config = dict(
    intermediate_size=1280,
    norm_eps=1e-06,
    rope_fraction=1.0,
    qk_norm=False,
    parallel_block=False,
    init_std_o=0.00655,
)
Each number is 128 + 24 x the weight over its row's rms, rounded and kept within 0 to 255. Layers, rows and columns count from 0. Numbers have three digits each. The size before them is the row's rms in percent of the matrix's.

# layer 4 MLP gate, 1280x320, rms 0.146, rows 1198-1269, columns 0-63
103:107094116142137092136130166130112128164115136143129140157115121144101097120127144143129115061132152131081117131145072139125128157102121121132066140112122121142180149109149081112132127140127150
099:149110107153137138148131112127154138120112162143130115116118128108152113147142108086139136060111094098153119136119113132105175136112128091154145147112130115163127151124153102128136130120141148
096:097150140151111127126125137126175097141119120117128143144084177122143123131124152160133091129118200129086137109129108080121140146120135107139146139111168163111172150155155116077117123097113109
106:136124111090144157149109107133093169148079121127185120130099131108107136141120169108104151121102136134119130091098124152153128165145143131107134145122142122097088142114148098105143110138117100
102:116089125146160175146131100121104144117154158176132159139129135132125108127091123091093130129108119107111165087093151153139112152092120120124155136145129172103130142182125143140150158077123148
104:131125120107121085094145119106164169125121113140144108115133137142111147147153104114117096075133136131141098112130111192142144122122133112167127145074110121110131141145079164174082107125122117
107:119116124092108112165143105134145143079123128134134141133110106123149112081143111135161125133153116154176113140118126129129143091142132129138115138108143153136122157170112145133120129072147095
100:122138085084118116164107131136137119160147113160105114080143137150109132129146102162153129098129129124132104141135140152121176125162127111146122177114105101099098156159129158117113120110120117
094:141153153105153134116131096101135143121147133139119147123120160108131173148101106159129109128134151094091121091157124127122147108092098162128138087167134112105121112122126128168087137109131177
099:100104090124111154149107133166122117154134086151125122117107097144159126119132142105161155124105150102119165061079109131204117185139110144128158116187131120144133125079169117118092128187129125
100:115168170109138114142128130114130135146122098117094124132160119087143121101140117118119098102145152158079176128112140124117093124154096144134195130106123122165179125097098097153156129155128122
104:168124141130143096066129145119131088129137131119147104163101166108119109088141117100122125067136132094114168139117169117157113132139107102122145153140126108117123172154082088166156109108087120
099:114122130123139146121143179108141111112115149094128102136161147109142137093146131114118155116142087118098131125086132157120135146099101133117158114097136128146160159130122140122152140146120083
104:154182130182145118133121086122126118091141142168125134106123128161189156163107127102110125092136135123132110121131112121195136187136125116128138106107149152135159131145114116134128129152138138
099:107085141142132115111096131150155116147131118106119157144098151106110130175121119115132117072126099127120158086141130156119132147153122131133139132173112117116137135144125110103104091129129150
103:134156130132122128094144132123128100134150113158096136121121120155135101130138140082118125148170116119093150142114163118124156130124126139128127140090092153130154125150108114105105125102104135
097:108098117163126122118152144151140162140127110158086105161124171116125123180127120105130146142118147112148096100113142126123091138137148129115112127094115173119136158124134140129144149127142137
096:070078126104119122133093106127147117109145087144150153112172136101130110129152130083142124098145110136108162104128120187117099187091143163152141108132134166108104174083176121113110145111121093
099:133120157181164101120127123070161129144132169130116102157124104115123107129075158119121119132123127125125109135116164099102114128109127106158172090137109141128175136100145122163116120151111101
097:166133147113143124167138128115170157157082161153154105128138121163123133121179122128107141105141087120094115116115121144128130160137122152147098132150096120101136077147160171151121118111146156
095:143159135130124147189157106155127116167123186150112135075130149127152122105123138139130133152101126149121123125106091168181051151118127147100108136138094126110156129125101146138179093184119097
097:156114148172142084139085133131149151122182138129194113157118121136142137081106123156139148143117101136183106128143119151121098122105127112084090155123161130106139153152132121146115108175114123
105:115128150128154131136097125112120096154118170133139106129145157142100153145125120114143134122105147109170142158132123155138161067152173137118155144131135143110091126142151131140073123119128135
100:100135148133126156086135156126090150112096118110140158138140130142158121106123114130142116126109108093136123069111097142134171114126132138109144148177151110114122121179161169083110108134121151
098:124112140138083143114129186148128192092126131179121096121117109107148186136114156092137101141157174152095184175102127092154153106149103115127142130117120095099163132165067168157123156115134198
097:141101081146136167117125091095140090116149127114196144145163093158164145105134131137128154157138118174145139142121126154130180126098146089111119134137151122115118144159140177106107142142132118
094:111133130150136129124103176159156116115148122143155136068119115118119130089095106125098110125104111116157115084119146099144149137107108126094126141137162119117124151121145101143115141100114098
111:147133142148109098140111099154144102106105036104141117141157118123069139106134137137124083196149128139161136116125119103128136137161170128137136098161121137148150133107182111148147159085137156
099:124195128117141107103120102135102082131152115094082144171127125152101133128151142164154114096101163123181124128143125135097109095162158145163151101100126136117136173171116149168143157107154132
102:078175125137133127127119123128140129067142105101125152098130107110124171117129128132127094128136165112101132158137130092096133129146185131123136116110115178080104153141181145165154137128133150
101:084127135138127157150132133158118135116082135167131128100144157168107139102125114129142123069143138156130110129113143154139114114112122145137106179124143148137179133134143135128157120152147125
100:121110136170094132126123091127119121126094148093132119069118133147141130146103117152091115101104087111125120125132105161078126105107128124127104122114111117092150131140123141116147143071099133
101:147120079171079131143144133123135157160171115140142137131112120133103124153175153099117169116132081107181110090123079146119103102082154144136184117126134120177117103140135099139147137150141113
102:119122142138101147120150155169106118086154116125102146140144122110172119163144137127149112116091130123116168142089114156113101160169062087163137093123154074104161147137165109143138133138119156
102:162151118099158105169150121135146139097139147097128137176150134136121093054156146124142142171156145125121133141111126136145122145115161105132089173097122125161113141114138096078156151136088135
102:092074084116156173070137133081125148113123144115134133147104088114109092116148106162116121140134145155143151134094136110136148155152170125148114145141132152089147162137105089114142145142154148
097:138083117140121153105138121150105089100132140115114124087086195163133140124150120168138116118147127145114097103130117143103117115135166145178187106151129101131153151121129098095152147160120106
102:113166146158145142156094123105123117098115133150131151132133137134131117123120123110109152086136156132143138119137111105138111172108159121103131076132158144130122097179139112139092112165133144
099:147105091148133155137123096136115108148155112122163127128092146151112082135153119154127111104106115118154101113157151137132133139134147132126114104154142188145173094173137139114142119133183102
098:121113129098123154112082107167151116116146168150142173125140128108129143117138129124130127126131146144112125140154109136130130178155149125055131098127142105130095095122145131113113128118083080
104:149127133160125135087143128156097183163118166130140178130108123123111131058132105155154135140146118142138114118101097113127144178118144113121126090161128124080131115133120146125135132150124128
100:140085129129090107128106140177169122143099123143114106103139094147144122138128122139162132088171149130134131135158148120123134142144135117143111115141164116104104191131144134113157128150107157
099:103135106137118120139147104144128139141148081104104135103139053125124154168122091159112118122116093136116190130140143153116119131111054155092158108168146139113171158109174129100151107111119095
102:094144089155111113163104115111127174099104099118134137107120161105110120164152127129120153130167125099138143144153151155141142132119130115145122106142104092136126110169152107118113082129140115
100:139136156108101145122132112102159130067140151123144150152100177086151151148140121151084070101126144119078159121110155094161155141096125117142108129155140139126145115145098158158165135126122152
105:128092112135116154133117101096096070163086104137126093142132110169141153131123095119116164115143179116099159157128158131152131116138114119115108094193116156089131145126121116090137100067166146
104:173076146131116099132120113121170146139123114196129154119162185100127097113129111147130127157147135132130176158120119147154106093126174156111095147085173111139145132105135104156150157169103118
105:109116112099128132117129133114169081137141090135126122136091152138117117076147101122110137157110128150140111113082160117170133140127168083130170054130125113154123102145089127092121187122128134
103:161121147149103139118123127084140093128141107135141163116154137117098110122153110142122100049124159126128130100103134168104107114119146136158097119101136089109181170113121148129118154097137154
096:115128075149158129131077142130164155117119111111135142133107136102154109109151144070158135141156113114130158159116114085153154110088167119167121111131123133107138099156106152166156151132117135
100:119152154114140132129158131107132157086143146116121093116097078155134107114117119121085118121135143126148143158128115108083115132100136152105131087149139133142152129114137123140139143114145138
097:099092134073143105164135111119120143146125113135145113134116117139133157111135191145119142126141099087122089119104158165114114126129093087130140142141093115149155116141138149143112138118109112
098:138150149111175118147128117160160105141130138155174120068136142152119134142114119134156125131098176060136092134067108157136144131122135150092164144139130147146166124169163096122143136113143115
099:099113142157116149121115123109151104080084127109142116124102137087100151085112106100117096141110103123087113116118105145115157149131116146155141094094153136124095099139135147136096169149120145
105:161148139137141117105136128102139103101138144090103133118109112106147126148173162114111123131109139131126104073149135138131112132147087143125118171091099098096113124115148152155140106120126114
097:138138166116120149113093155125130109118144132141134142126106140100127157095154103136120132081107121105084104119108135057121137123124153114096141151088117122077182145120114130136116156174091115
095:109098157134130133156127088118138113104150122122128109109137130108137074143126113154076127103178118141130126099112116116127128117129106094147125106076087143125141144135167120117054161115091124
104:115149109128098088104124119145177088124132130116104131147128139138163085167143130140107136152103102153116159123159166163148111149117186145128114117115091148130086128131158079121161133116155127
101:108126095129089099128168114123102131133116108083134126137168156097120163115096167177134103125104123142136126104117111124127121149125130138104123120162151120128124107152148168110117098069140126
102:096134130112123105142080064121108134102135111114098197121113111103052084117111141119081118191144154128137111144113085132160099123157120144135147093164128131122112112144143117163109143128129136
096:119124102106116096129139153163106141109127119127092144133161151132150131146118100158119118117131149156128141090116163127120124153143135145109140129106122164109168051129104130121141072117177133
099:161124142129155096120125127122126131138110091177117129150171136138124114109115127147154132132142117105120189162092123172172094125118094184103105115122109113161134141154175111167125079127137129
100:084085142153097147130129157105130106139150093091154068125112113099111114147127135162092092117119141103126142166180150111143134109121160101138157192094112105125167115149142108104178117176128125
092:150123165103103174097133136129159144136192084127159138111142124113136139120136142115134119155115127160138132150117115144113123142131109131118140133120140136132134144111129142129186138080130124
102:112139147145088085114107141126126125096109143135175144151151128104138145131162160117127095139165164119137126117097113112133094105150144181124119099133106146139156103135122137180103119103127094
098:094147119176143093098139085158139114092138159146117141112120136128115134170131160134125177092103098134175124110105127136080123140114091124127138126089105137134095147098173103127159121161134134
097:137102096085092148109114118134106144111124171095086133080099152116148125143117147132117127175160190092114139122134172140125103095158120127118148104132083148140203128124159155140119131127156112
098:091129111143118123132100092117120117112115086124139096142133141106141129123153174128136137115125108157108100128132178139129128131170128141074111081169084112142120149131140145186113112106090133
098:115098102183095109116117138152123133142145141079150080154108095132141114139125098146076135170133149117142148153132184151112163196087124118081111134107160142137122132163153107138118138158157134
106:147138165163091115166078162142107062105132135135137141142095107162128148138117153076091087141130122162107181087134132145110114152124138118112121131121145171109133139108158146080166095128127138
102:132140138170094120142097135125152118119191140088102163119121129158119128158128149132153108122125094103109152135154111102147128128127156146131137148129100137118126113128117095134119122098158092
104:142138090141161123147111127125088101147133143097109162124142096108126141126132147184167125110152100102123133126138138132094154119146130103160135117098109136117120145129106145193089139129124081
# layer 4 MLP up, 1280x320, rms 0.143, rows 1198-1268, columns 0-63
098:120144143131158142140138131119091117111134191110165137130091133123148077129165141113108179119167146128118134070123150132104143090176135125126145139136133116093137143136105135106121138166175134
097:074089080118116142133141111095111138129079073104103146112118137052127094127109093085119155104171169133126125150160162112146137092117139174119136143130130156141128123134094175155145114125113127
092:126090121150137152149159174144083116136165112126168131092130157139119117102112134088103084135156150175145151107151164107083111116159147109123136116095156123133157086129151145136153156134116144
107:142086125174165087099122099163125129119147115137153147131116094116144144100147115145106106111092116125101163075133141123131101129146126164118110138100157096148136067104096132116127098126149168
099:099108082126096128135110143142108133105126185167132113108147130096111091105136153132164102122149135091160142133117150128135165135116118153147144128141138132141150154146075119172172153095156131
102:145116168116117132104130181132138125135136090154094125087134146118102150116133167132154148104135104176129116115155141162097122130067141142157104139142174135170104121130127165129121160141104103
104:137175099145138095124141112146133124141139144117153107148154126105152126136122155156172127099115133165101137112123130105124145106100094115125072120137165137112119143113141120144170121164084111
098:128110164123130147133110085112145144110138136164125128152161090127102115149107112142089127095139099119123171123078160117086132077120129135117125132135144155133090110106103145121164161118096127
099:083107120115118154121167141124122105112102132087131103180112129142108102099135120106099100100106071127106143102123168106141152092133096138153096144111158174096098100110162099138129132162124172
101:088128142110104173175137125100142162130085113035150121098156154110123114117137170074152140115115136133111142109141123121158117110109119114083109146168137134140170143138124102127156125097162135
098:154115169165138121142127195136136130133114083129184155126125084155117148179129120120062110121162125160142110151080108075195137113127140122139152132140096162153143162115120143147193163119121120
102:128101144112165129173144104158069146098136150142144118101108087113144119177106134119116065184153116159136160152134130066123122132151142157141101134192070125152102124146146118104115170133158092
098:158174139171152157056113164141147130163168114084114130148146182114102084118149137136124088138097152134096107107133117154136141063118106091149120141124099133154123109086093101099098119103079113
102:119134144128143108149073138109140147123126154126127087082111138112120125113119160105126103125142152123147106098166112151124140114138137144109132134108110097124110118153123139116138123110110147
110:138178124079125126115110090084137106151150117120101174093161132155073138086127164139100112114168129141132129136146117133138130171126101134121110136138095115144139118138165135110102116158112077
102:099123134143130152134138133164154137116083104131131162125141119132082122173145106126071178121153201112187121135148120150128123120137107129112100128162120122119109128135088102148093112146122143
102:112122138148109084143111128135130127129163135135084152125129134134123153090139113144135110154132149094118114134132106115143126149147116118174132136112125115172130181126156071117143110131149139
102:129131139146106152127095168118111148123149120100158118150117170150166122153148142121148099092090162140134056167111155152139154122151163074085146150140150070110140138124136155131094109121087105
102:178083143110117120134129138114099131160137146122163144121187169138099115161085119124125146102122125125121156089152125144098153152103113103157141145082109106129158134119107104048118160130125131
096:111116109182173119163187140095100105155186137086112103128114140104103171144131116106145131126110097113120095133118115165129096170134141116152139121111105127145116089118167147122160153106076156
099:092087138137105126099121103131127121120092059174134162127108090134138122179132076108132166127146133133153126133118144125112097098153141137098098088116175148165089115108179096124126142137168139
088:128152076128123168117141089157113083135148093124112151133115164065149117159157155116088100135111126094100117113080117125117094136179151145108132139118093128113127132136134123118116153113175171
101:141164127146147110118092162091081145144146127098106121184105140116084119113095124079128069119112125152168132094097138107180132160136139121112150139078122128146147096160105145147073108099104131
098:140140145129136113104155089139145171089125182153117125144157092111128152151136129193152150116189119099171153165132117107120128139098119154111149139084145094148124087147132124109120131132136173
096:145141109151137102114143115124138162095101144175090153144096107128150152143138146166136126134109168109097113104139053088189113094139181121107128145187127153144163136092142118118128159170159103
096:196139172121111094103152124154103107123104105139124065100123136168107090140113136129151126130128164109122126086161081138127105121137120113136115133129088124120164153138151094128131152128120132
097:161137165131134086120137107152105136121095095098088186133109152124141098129131133069101170149171133147146077107131152160180119129128112075143154124102103116129171133126112121152139115141127114
107:135129157103104126136111104121111137121130144098102174131123107148114127155155130131155099122156120132142144144156110111117110153152118127159101133086103131079082123147157164149115153123190142
097:169163132155165174127134114158125117137148140136113153096143125159112150110093138106135122149150119160126137136104090105137132092130118076130123110139151121128096143137141141168159129137117067
102:118129134156152156127135142126107140116149151105148090152114119137146107159145118170160159140078106140131118159101100154132131174142176173138093107144140173137120150106110133131120139119121128
100:141108125143124114148103086143137120128143185158092138128166145158146171174121114134177165116108080180121109091136108120137094114132091113092097098100149160137152123140134118121134137077185071
099:123120148117051102124118130065170133146101181089088152128097126128154130123082123097168117152118139146100094120164138144112150139146084133133138125168141127143121132142116134136133136145144114
102:087113138090147126153109132113141154105112156097109138150143113103148106129120146147169151134129115152136111176138107085097136080100131172119089127125123156119161155146132107156100160152111124
101:161166119101144103115173109132147184140089131131134144105129129134145156157094150108165110100196176133112135114129131103165130163127119124152105110104160106138144114153128148191132138089116149
102:137140115136128136094135130117128145170155131136124084119130141105137160139135108086103135116123112108116128090099156124131141085112113142086152141137121148101134159104114126152105106107121106
102:126095150180104115082125085098098151109180130142072136113134123142152117107135078192105103163115107116084105137187123132117103089113084136138145143118192084140163122114136106159105130136141136
101:128162154175077128107119121121145111144167139140117141106138146110100082076107146137131120118122160174144080104122128171134141137124135122098126144145186133137158090154152149114125105203160152
098:135125133095118127130099150109145126136110140128141164112110164143123130152116116100068142108071116105126133141136106137148134145158136111096128151133152155096126129117139104192123128158146155
097:125111129169165115134124129153112126127134136100153099125099119083152107112157101158131112151174116097129133142087162158152092060119121140124117130136115122118156118163140094141104136082122122
096:111122094153135139112118132107122128135117139132097103133136099119082158125133146134088127160128117090146127150132116128134125109096096106109134148125110121132120176087087159093142152167129133
103:139160154125142126120114102168160106111115102125129136143145101110111161110111190126125072122158120147144107118138099185144110117134119156095126119126134135132115122119145124107110175138120158
098:118089139129140110142087146089094114129144131112126145118123124146087125144164083128138166130136086139131084108145118127160129168154147142097150106166146146155118098146125134136133127096152114
098:103112158123138137110111100084130159133159123108146128099146105133095108138137123128142107113162139156124112141123147129110149149138101119111127089145154133103149132124141136147111138132131112
097:121110106150136103140112110150156139123100117141189106168167150152167123095131143140136131142140159145147122166113177122111152124109109130170113116132125135130123141116148133115098140083151093
108:134111174080141145116099116124146125124148164139136106098131178093151167111070129178107132133088184106092136113091118141084124185107140118156107078098135162092100170146134128118142122145104104
103:066077127132142135151092138109126106122144092123099111127112082182141135109129126132144156106115138099170152094135094126126108131143130183100139121120116121129093167157131164134115136103117135
102:140122119149117120135112116155150130180164110123110151133126138135109159190112135107127129105146097101143119116155126116145127157128120166179124145168157142164151136136131152098103110101112122
103:140108121130107124110106121121124147090129153123105117113133083146170130132136126128148147167075115162094129134116140135103150140126139167126107165119094109127136128144179122115094062126138114
099:134125139143106124144101132172133144107147169125108139136157141140144124113141187129147167126104142170144102147183165110089107114129094157120137109164134108106156124092131091120110124171137160
099:109078173169122121115138143137096129143071148124062092155164149110140156156172135141149098134167084175111136093145135160112142157102173121118101146109132123128167129138150112099131139152133086
100:098106096154098132113079099144153125140159156124138129164104102090164130071098166096131127154154110149163126127098117122105135081119107103085090159103138151114153129128108150186151125135120124
095:141180124162129089133094118096100113184115092157087100161145166093152123137132117108064098146175132149122177115150121097121138164136119136115137118135164143113140128117162144118130102152123158
100:144117140116101171141149131135102097130133158168109119119154075110141102089164102134129160134108089108119102133125125102124130132142133118109099120124134125121108127127109142140174139128109122
102:081114145111077138097192171139124132095129162106133106124105125156166120127093113150121145116067109145137137099116089123118121122113113147144173184165126132147153130124122128126098151155077080
104:150115094106113099140095118135103106155134147169113149156136142128128082134142126102173170117113129124143163127132127134124102142122088159140104165150159155098143114152141117111141131090140088
095:132127157092094170125123126118100168116116144138152096164147072133111138135171118154125132162117188121033127133134151152100081138089139134127162114128130142121145123130099101116134142048167115
097:130100103132138114127136095098155164150108128112124151166103180142123108096117115135167147165102119144115121168146155161129167072158105143111129136127139114124122145133090156129120134114161117
102:129127134130101135148124120130135142101122105106124103109145142104077155128137116099107057152144089147115108129145178138164153146106136147105134095110131139154139127096062105141104145123097130
098:092134170135138094099133135150101144089162113166100164128130122098132160117126114111156137100130100093141119116135143106115133126121107118160144137113133136146100117145174076098095149097106128
097:133087141131153092099134110160151110126151165159110113094149113120117109140111150148075080155156122130104095098108093147115113147126095171128138113100155172124105123135124120100146147101112114
105:062134117122125184118092141149137112095129168151084129188110127101137135146097132139071162057118147136120140119170133126117161120091134072067174115156125135114121141153145144124118129071126129
098:174153091127142195104121103149109139114122109149125129155103150133098120122110151144117095104144142117152110112101150132125118144076158086149109087145109166114134099103164129126118138126114136
100:121081104153111099098141141113126138107123159128125153140091118122124082155162099137099136118135116103170121088108110145127154110150099166128124118138135169162044122168131080160115143115135115
094:103128085109114136114139113122111139149086139142122172130075149163092152145135088147125143103160136130116139126099155127126130108108119092147130160115113149163162130165100134111114107127169082
098:101073131140133121162150149129135098140142094138152143111135128140160156113094132095144139080114158151129133136122115136139134157188112140165133167150132085133097125119132182112154130126087154
101:142132170150129146118158110102117136155159125112112109130128125109123117131116133147110171112139117156126086149139158160099121207122126079144124156134114128134128157126165140082097141131142108
095:106151087106124153094122161102110109124138101113126079098097118130160116152099109139103164095143117149116152129141127135169126152093166163149125153172163103077174130119123192123125105147105119
100:152143092157097152147153106138117163130133134114156157096125105071143140131110181086098144128112142151083168140103112124152117137152102147084141128123169131130126134153079148101097118132127178
092:130136147138130239119141131126143148133149166116144092137101127159133095139129098145155087093140100161080156085124114150128113135161118100123118070112146111135129122111173134108105129114158149
103:110104126118161095142181122084142075155124122121149139110134160131104146134097141118152153156120136110121092120114160143131099115147157098101099148116143098135133111125143122136127145144129112
098:099133143127117133108114092139111122133102125109167109115113181112134159120124162083093142109137148079134143152151147133154121167154101107109138117129119106152141122175154097095153142140097175
# layer 4 MLP down (transposed), 1280x320, rms 0.138, rows 1198-1268, columns 0-63
100:095109139128125170129164086104086137113116157121115145128141132109118118124153123165116096149176060128116143133134112136110127116123113102143119084088147100120164136095118169124140123154171130
098:157121126142140101141193143118107107138141115126125122122115137165114130137142138149102189089159101108124065115110142172135144117166166094116077170120118128110106124115108137142151147131136107
098:173111127123158113151116153095096161111122130123148108129123110126119109112134159082131131110099136124137180149101168143127156133134118158124120129103104130155142154139125085134125156125145121
100:122114110165144082118164098088117123124140139145159135113129126095071136107137168132140093151108119155113126123123161144091117099128131137135120122142125117118125127097099118109155143101122136
096:174133125147107149115208151129153126168109066120120097106076121108169113125135118130121126115143106144114146117127119127141112158151139095132111156133099134111133148139129095135126152139120129
102:143131071134119139117118140108166116106118132085136138126121176095161073111122149095106111138115166120087100142115109121156165138117159151117111118120134130159125099137143107142162158112181116
102:108099162157158117140092175098145166101123108157153112168138124120083106133126114127145136125111155144112129132128124128121131116146124111121127147087108105113144062154114124109125189118127153
101:107137099114107100146118153104158146100110132147068149124142120076131089150120113131156145078109087129204180132097114129112173139098114129113168144119096076111095165145167152124125121112133123
098:135150099174166118092126114148101132150135126097121132094140096100143152131173109108131121109106079130165156138114130145108111087109124154140095123091109109125149148122162137110117154133153154
099:112115154162104133122118163136088097185151116125123123127124127110128089138137174120145149129109112157112073156119111143131102127146144130160132190143131117107172118132131115126119119172145161
102:138127112110101146147188078095163144141143153116121125127117124157131142164118161145183122122113156137142180118104162107115143114104129106118112130115111139159091107103127127158139118153177142
104:135158109184127111122142179139161110135132091129142129083132109076131153178078133143091158186082104146103116124095125125152128104142138126168094134137140162148148106114154132131121114151109153
103:126103130134151161121141134116112094139139098076123095143096126100126104126179121082176100135153120128113095128119092152102178154134096124120149145144118133129156138094108142080083119124129126
105:098148160132129093155173140091150106137115153143133112102124137190156180100180138138083181136089153166094131094164145122102160151109091068157115156162101123119149094114155125156099096130142105
106:162128176112132105096112103102135162156130141121129145128136082148128147070136140112127107163165145121159132146142137136179143141159147168089130157108137147172068079115138137136090122147117043
098:112158153135147138116137147127126170103136130123091068135148105170120137110115108123100095158108096080110125152167084157106148143138135124091141182152117140134144094124138180156122109114078123
098:092131137132127144132076092151114146136116107139121112087084123123115162155160119155093136091133127122111121161156128105147127132155151107107148152105135148140165138154134196130113161111110114
098:102117116138190134135142179097143119102112150107130147105127128115152136149129181131137132100077112080150094146119168092156155125107110151101154126100146111135135123120107129138080111100095187
101:107124085135148135132088116112159120073076136121120151154133078104143112169108150157117096094155078141127146140138149139111141136173117159165098116141183140125123151151108162068146111128151099
102:149145127142131099159209133125075119161157173130172105158115121124109128136143104150113123103138107098139105144090094161122118100117103084133131091092120111148160135136095103121138113167112148
095:113130132125091087102032152110140135117131109140146154132155107128114104113124124102102136147102130147169126130119123124132143135140126142132122155132174126130122130130144101127151145101149120
086:147120144149113119112052145114137139118097135122170087118145141134111153141135170155143100125109105107162142158150126104151096099158084157128118108139115106121135102114124146121118110162082123
102:154128097118094106145133142147059110131106161178125117111056128127123191137113086157070088145115140129118123121128126129171114087119119127118134131124109113149154125154110167139147121126137137
104:115107117110153135148147099118109161136163105091122104128135134112131147116117120174075117111094105120137143120116124121121104119160131138109131150158173152143115108112106084150162124106129161
102:102138088152141133126125177120133101152126122142147144096126166163109160096127113146128130153143148105116109138133101136155063167133171140139112140142176127128132156125166133145098129083140104
095:113115115096118086120150120093104150110126114162118113127101130162130131118107124150161152120154114133141150102139154117156147176105108144094134121119178127096118141139125152087133054100091142
097:135124162103137138113077128083124145146131101102137164121148137110174120171126112110071118127163135105132126154151117136107149142089135086180119089112085143147134181142131146146150117143085137
108:119115107112129118136105134145139113130109151147096170107107127134213134103125095121129124155135087123068143153134146151142107076120104122083146160147091164142125141118117097169106140155158109
102:091142124127143131164170119135133089140096119148125129120147125146144083143144097095076162114119128155107146116122150140130140174129131095087143130194127141126114175145128109138138147083126108
101:141142116090073115112113142115099110123143103115141155112141167095146119137105137108116133103223101152130112126112166156114161183127103151109104136130148095097128106126151108121117119150166110
097:118164113081121121114143107121139185105142138113101161106158144118141141110155113140081105118133123158122109111133122115072133122121138091143128123119147156143132106123112149173149136114120110
101:150121171135122103161201152116110125133143165114141112115121098133164157156181129134119156148117139138081105136088150149134110134160163141128115138152172150171110132137141134104143141154111121
102:138162149126100127126064108113172162107124105090126117148153130141119151153108102146143145128105059152125139098127177164073096140130114113112116156126109118182130139118096147153104150083102124
104:117150141104160152171043147104157150116102115135120157140119174131069127108088120085146149129090147173110080081144133116159120122136132101139081145123158129152115134161154168144125086102097145
104:168152154108161134123164144081116135164131144073146133130176132145175155145115154145121116145096147161086102124146114115113126144140092113162121173093113098121160134155131138106118119113146168
105:171089154128084124149148108121117134119140155152124131164120131148108168148142105161147173169107084137107152107164170114128122120118118097133132124125146094181121144115118126109103113092155118
101:091099112148106130103179144128100105126175154104098118132122135105125093111153097126145109134146151137167130129177131139124157089147132129115112126132149123117135131122106157102107129181118135
101:098125136143178164128112170106132101110144098119097148119122126101156093112157143123122141078151161158083095121120133127140067074136131132129140139130106116114118133095103097127129117148127150
099:110107131103118143165182133143095128152090080115146120133176122146123138168095093127149095120124123083154112153130128142165104092112130110134153125126119127153113115099131143078107114121136115
100:129129148145144140149003162112157174105079120133116115099125092102122127142087089137141140160075145121130117136111147086131124129193110104214123100115180147146144153097121150097086109110144138
101:118140116132139116078127128134100075158107182102137148118093137119079111106102153077177095122107127126160167155118169147161183167053152107140130076132130140098097083115093159148101128100126163
099:123156141121140136148000129108136144159141143127154105110128125134089156132128102149092138119165123092126167094128153124132135142119121100124122171126100118134147116140131097112120131153069119
102:143099127120142141146076127160154090102104157113134119119134173176161077104158084135113108180095135171143144082144129117116135111129114143130161132068158130116134141113127100132136107099107112
098:098140105072189079105127086162160121184134114110144128105097151082104131117120115103109081140145129133114129122113130120102142097107130109139120125165135099144102132120096158155116087109110136
094:158179133152113186121202132120156104155110109136131089146123130112086137136132126099135100115146141138153102136136133150153158104121112080159119173132123140149112110161186090149104083130136141
101:101148112174122106059082094159109135099124127121126086133106142123127123158172144129136131128143104169132145092079134120151164128149101144147150133140125116076120126147087117162155158138174141
101:071098078126130108121076182140125170143145114120116108082120140089128145093167150074158139106125118073144105119149170118081141117151144121136117139130099092142143141145110139151108083113162179
106:105063133162152132117110147112069092122101174143117139150114106172113164156203134120146122090138119133127122114130130129108136149101057159110130104121096117119098103161139113127133157159135095
098:147079112118083147110072119113143134153149119146133152156129168094133139128102123106149131123121121146128097131110122115142118148111132152109141154127148099174107107144127120096108131103090148
103:116113130119144091103081164108133134141112118162125131136140097160109145105131138110132145153122154133121141156139131120106123130132125134103126128052130153141173115119148149129122116136148122
099:115163183106106142100129148111138087132120111159129150125158198109137108169127124160170171139115078124083138106169162148100132158114106126134120131115123127133111111106120145132124094135128140
098:115118144102144136107001146121159156143122123083141140161122125124129147158126162181141144130178136173121131095116128146113127109103138113093119103131143103134145115116159170105102164123177136
099:158112153130092175168175154123140074159160123138142086136087124151121160137161130169110100114134160133090119136100147147144111116134160100146103094135143155115141144126153145140155077151135140
104:182165130153130083161118121160109116079132148117140108140110100131135114083148125144125142078084125136112137150117129148137149118148101116131141145126114140182145116124132168117132156124112083
103:128133158166103127100117155106141100164140130094160091133124104094133139115159146133128105158093041149150138128126144144120134157106105117147118125119141109113106115088117165134119126154142134
099:109105139095117151153107112106139077094107128125143078104110142132130148134133162099099125191131125138135144108140106127150103102113149162129133168118129136113128177099105162092118125121135116
097:151115096134102166124077104132139108164159164069121119120130149110104160143170096102136112139085117100134141143094118117162170121107099119103154110163149140125122156111161186165130142106104166
098:147124102133128130154095155146146136117096127122154121109151140087134148144135150126152116127101087143115152170134109129106150107068146085124126107152137123140099145133168141114132144131147117
098:139125098135154133142181111128141127135121137078127130137167108107110141155133132102150167078086117136133134120121153096119095098131166148137165135131115105116105103147127139115130113139140124
095:152116158106167146164164143098113128131173120134124149110165123119150143126137121135198132115145138136128104133141167153130129157152161154137106103116113121137123133121103107123113104154125143
104:124126113140150138107228099153143086109135100089104151126069153135096122141139126104114125120100141088125181128154146132170107118143155129102099121160163136130104151123122150149160145138136111
097:160084169142125132131169112168108153122112100144113074104104136130138138113115111115110191092109119129073131140130130115121133094145141124138090138112100129122128105131139094116121135071125090
101:106116094117102121115148104116119117109107140146112148155112102175128099155085107139083140146163100159075109131111084109131125103113097145126117108157119140136096163137129119119143137064110158
092:082132122127090123118036127097144134163117138108171168132133122123114136174080080160109123116144116139150088128150097160161126133119167144128111126114127130117167117101132139115131139097126109
099:104102162123146144127031115088128149183120117109153163125087140120139127157132136120103148132142129190152149115108140135121130156116124126140125104130124151132140147087147132115125124146141083
104:057112094099114126124087140148187120149165151127138166129128130135147159140069101141081130121103104175106124117121136122145107172123148113120129098132118125139130127127131159080077110158164132
099:136149166137149136121044124085145110164126135117194131128104162103129120124138146104163145127114122119163140154117150097141149121086160162171139090122133108144088182155116099182104119130151108
101:151139142153115103097138159135114153149156145180154128107141128121086090110119110109156147121103128114114112088122143108168147156169101162147115168129099149090114139134129102141091093139140115
095:118127149160150083101166129127112087103097152166096117117165137123138105084156140116093141185132140139134140116146152156166135113112129127155132138150143109142148122132119122186138103088134085
104:105123160064096129181145168096148122142110105082141134123121147116103144111149141119106150128140085091140106143146127167145119108126126146121104150136144117135137136158093128130084142142114128
101:118101112163098179148142070109135134127187119106125116140150095164125130155138122130202128106116127117103124120139162126178144116135147099170153115127116153154118143113118115132122103118123163